config.yaml
norm_eps: 1e-06
tie_embeddings: false
init_std_qkv: 0.0375
init_std_up: 0.0537
beta1: 0.9
weight_decay: 0.0
warmup_steps: 350
final_lr_fraction: 0.0
batch_tokens: [32768, 65536]
seq_len: 2048
doc_mask: true
Each number is 500 + 25 x the weight over its row's rms, rounded and kept within 0 to 999. Layers, rows and columns count from 0. Numbers have three digits each. The size before them is the row's rms in percent of the matrix's.

# layer 6 attention key, 256x320, rms 0.0374, rows 215-236, columns 192-255
095:528499545485531514503550479486498501497500489515481470501473485451557500478516486502454485501534477479559491505512503530492483459489472471504524492515533475527461463505483538504480465492514518
091:503457549504496478545526516530502508499522481505471516533501482517446472514522497527480509471487521502485451492536528499488468508522493455480562524497492471460503456568463489477510524502516517
094:496548532503461524520549499475468490522481472500537504473451529488504534493497511506532489475485460459477497519504446489488469488519482496506497476486493460522452505520527546498494461481474496
096:455540511484498501498507537511532541491494519534526518480478506514510515487513520508527506534491499528511502510491510499546470453529484543482516500469445502526504490459511457509507521498506508
099:511502521480478507527489495475455507506485485450501530484475486508493501479550492485499558529487503499463495519460471521486496482500556520485484457507496477527514519492514518476530468494509486
094:508459509517471480525481524497487482484482449488509488539499500507505530476511484509442536511468489509503466501503493432513467487495509485510463481475517450449522506471544525496492516513449452
096:556511490520506484548509476513487516471474497519480505485524482474487518528500469473488484517521426511507517495539485496482494536481473475530519498498499513451552566504527464549497516523495491
098:502513528481512462529536515515489487509498485516499491503484517508456475489507531501496496513504452468507461477489515498524522539481499483485501513523506495515535513486480508468485494534479516
100:510520493535533568507491495487502511467493545504512467523506538500499476473511491517499531493553528528486462474462511482509505493466517481500466556499540469518554529519519534566483500506498499
091:498463482539465554470471507522513519467492477461487465539526511571503472520516489498458537477530512456553491481455512509512480494504516461510513530487520496503445499505468497538513498515506502
101:495502489482500489500528496426481505513488518515515475479489449532501471481466520551508500455531444493516471507502502501525500474504518549509504469487512496514482477517522521473524506514507477
087:498495499510497481561503491474479499505543522495530437498502506520501507478478505533499475506517529533507469439515467513540547505526509492492511531492526494514501473477489485503510511511478513
096:523491466493518478452488487480495489495498476506504500543498542491472437512511512520511469481523496527516485555490512506499525445491522458490515472504535523467466461527475496468493506500530477
101:504483456504539553462511484481468514502485524488520524504524507503527489547491456536472528468453517505475542540501501528481456485504497475468496489487536516512523470512526450499492473500469505
092:500537464489495501509532465534479496493462498513477475469509478469500479528511512538444508495503460510505485497472475447493495507497507509539476448544497485496490456465534520508513452503524513
097:467486550542502482515492526494525480492519483475481471450478524484480513535525525486468498470478517525504468513491489540451490487498482516526517512492500502508474497490483473518542494505490495
097:522443507499498460515485522528478490461503489497510513533509493470482436499510542490525517486527502513506483519486482473464522449497477499510528495452467463491456486511457550504544500477508486
100:511454477527496499483468521522517484497500512461546513488514471517537495502516505496515484467517510471488531480493508518482503462503487508517510486480496433452499481502516514481490484521492484
095:508519502528466517490498462503489484501486540471483490472487529509503488486461485452523524529531487493529514444514484511530507499498517511509439438519534476499570529467492495455496518485490470
096:527481513488494527450524443446423515445483520516523516456507447485495463531512504520514506450506500495476484482495471467503447516502505537522491492515486550537482498472525466519506542505504513
099:501541494471499542456529521524489501532508482520454506554466488504465533522495474460530514561482488466465519511489492489522532552497533476511484509517444497513520465474479527520518495517510529
099:505486523541528495551493495521566484508526502500477497530533568502502489521469482521554483520464534522481518494506513496494565526492469498540503520515540453522512543526471506509524546484538518
# layer 6 attention query, 256x320, rms 0.0375, rows 216-236, columns 192-255
088:510505529512511510490486529534502452503524540470519505498519535463518491522479539498478491525523514524493478509513509493515537541486492504542511476494493455494485472507487546493479535465488505
099:497483442472479489502502479508476494525485428528493496470518473489508537467536485506485504467465495522522519484479521527499484484494493509467512521528486514520516493476502504469496490446483516
092:485532487525535515493468473537484533502450486534516481484479511475493537496511456510522499517495498483498496502491489484485475470489552509511475499503485504485488532520490487554525479465516547
099:510490462490516524481492445491509489525463507497494452470508469519492479510492461499507526503510492502505507444493514480525483494536505518526476529463506551532530491497509513540516519504507530
096:538521516462500522492507501516513507482465495503524507480506522529493458449522516481516519473525506491505521524502524524488504494517509537472465515496492499568485482503473530502485502459472465
108:488519513481516492473501477472533509495506508523496492517494539507504470497484552540503522485498554505475490523444542503493519495509477492511490493532503491516479542491475485483453509487515498
107:440496513511506493501503515476501514484509570532509502551508453503536508510524482480509514498488484535547447504533523457494483520517475473481506477505527479486531496500467525520531502526544500
103:498512494519540536478496463483527492521497535511506523539522471499525504515522508461485501516522505542517473516477528511526531486514514483503507521521511515520491496527491519505492451530500492
088:478478507528494499468506506475529532500511584474492514547490511481470500554527516434527487524502469529497489505484472474488505501481536487475506541507495532515475442544491499520521527486467509
101:487525477498468504555496468527528500468471505508509479474470398527518544519484479501506507510499474502477507522499508481501507476510464498504505503492459525524490478473478483473497501483468514
100:506515520507525529477491495542507513515510521533504528541476520495494525542499496484497495489460487482474551527524490531472455520481484535530501518490494494495507479520498519503496522550515485
097:485484522524490490507472479524518524460453505485525483519481480496513530512502523525472502478554489499531484534500502517525528448495483545497507502488504527509484496496485466480521492476470499
099:548424481561515466462504487466479493508481519460505492495498512516488545484490548476518500510501505482497445521475449512492480490479526486534494509502493511474529529501491474524483510474524505
094:505497502498477544525490476502564484506501493531498523469492488434482523482497523502500518496487507470484520493461501507532512497505504505461475478527464494474479435496513469494498535487439443
105:528567463433471508506497513507485474520513465545490492569485510480482469486499474496538524498446520465491497448491489468499498500487481508519483522527533525505495519524499516529461530564481535
117:534513475498434497512507431504577460526482455480468515451509512447514502511502516515491509485515526525506535419481513485519489518467519481500482467538524499545530458480541532488480536493431527
150:525491486471511528478483519462501543494491480451513525523496484485473512435560504509503503478528555480508548475444486479534491474495495492451519517504468479512477528495495519506528488471483488
103:469465505489508506487494504486500495505535511512530499523510517521457501499508522492506468510455474524510524577497554521486477499480489492477504576462505533491529516523488494497490488530499493
097:499474458489512514513487502501535501518493472488496473494505544540495536493489509530518536519498535481490471443484473493505525524484463492524514504501524509493510537468547462518458468520526498
099:464524474507508509540500541493470520490516513511495462509506490469505475521513503521503516481496492457522442523484539527551536518510514502498481499474466475474458469496493471521478530539548453
105:507451495501528444470514486511484435504517513467510521505519483430522450515509520507440499507523499502526463517559502505473495504489503507491496502479545484468526505555521532456478513511466515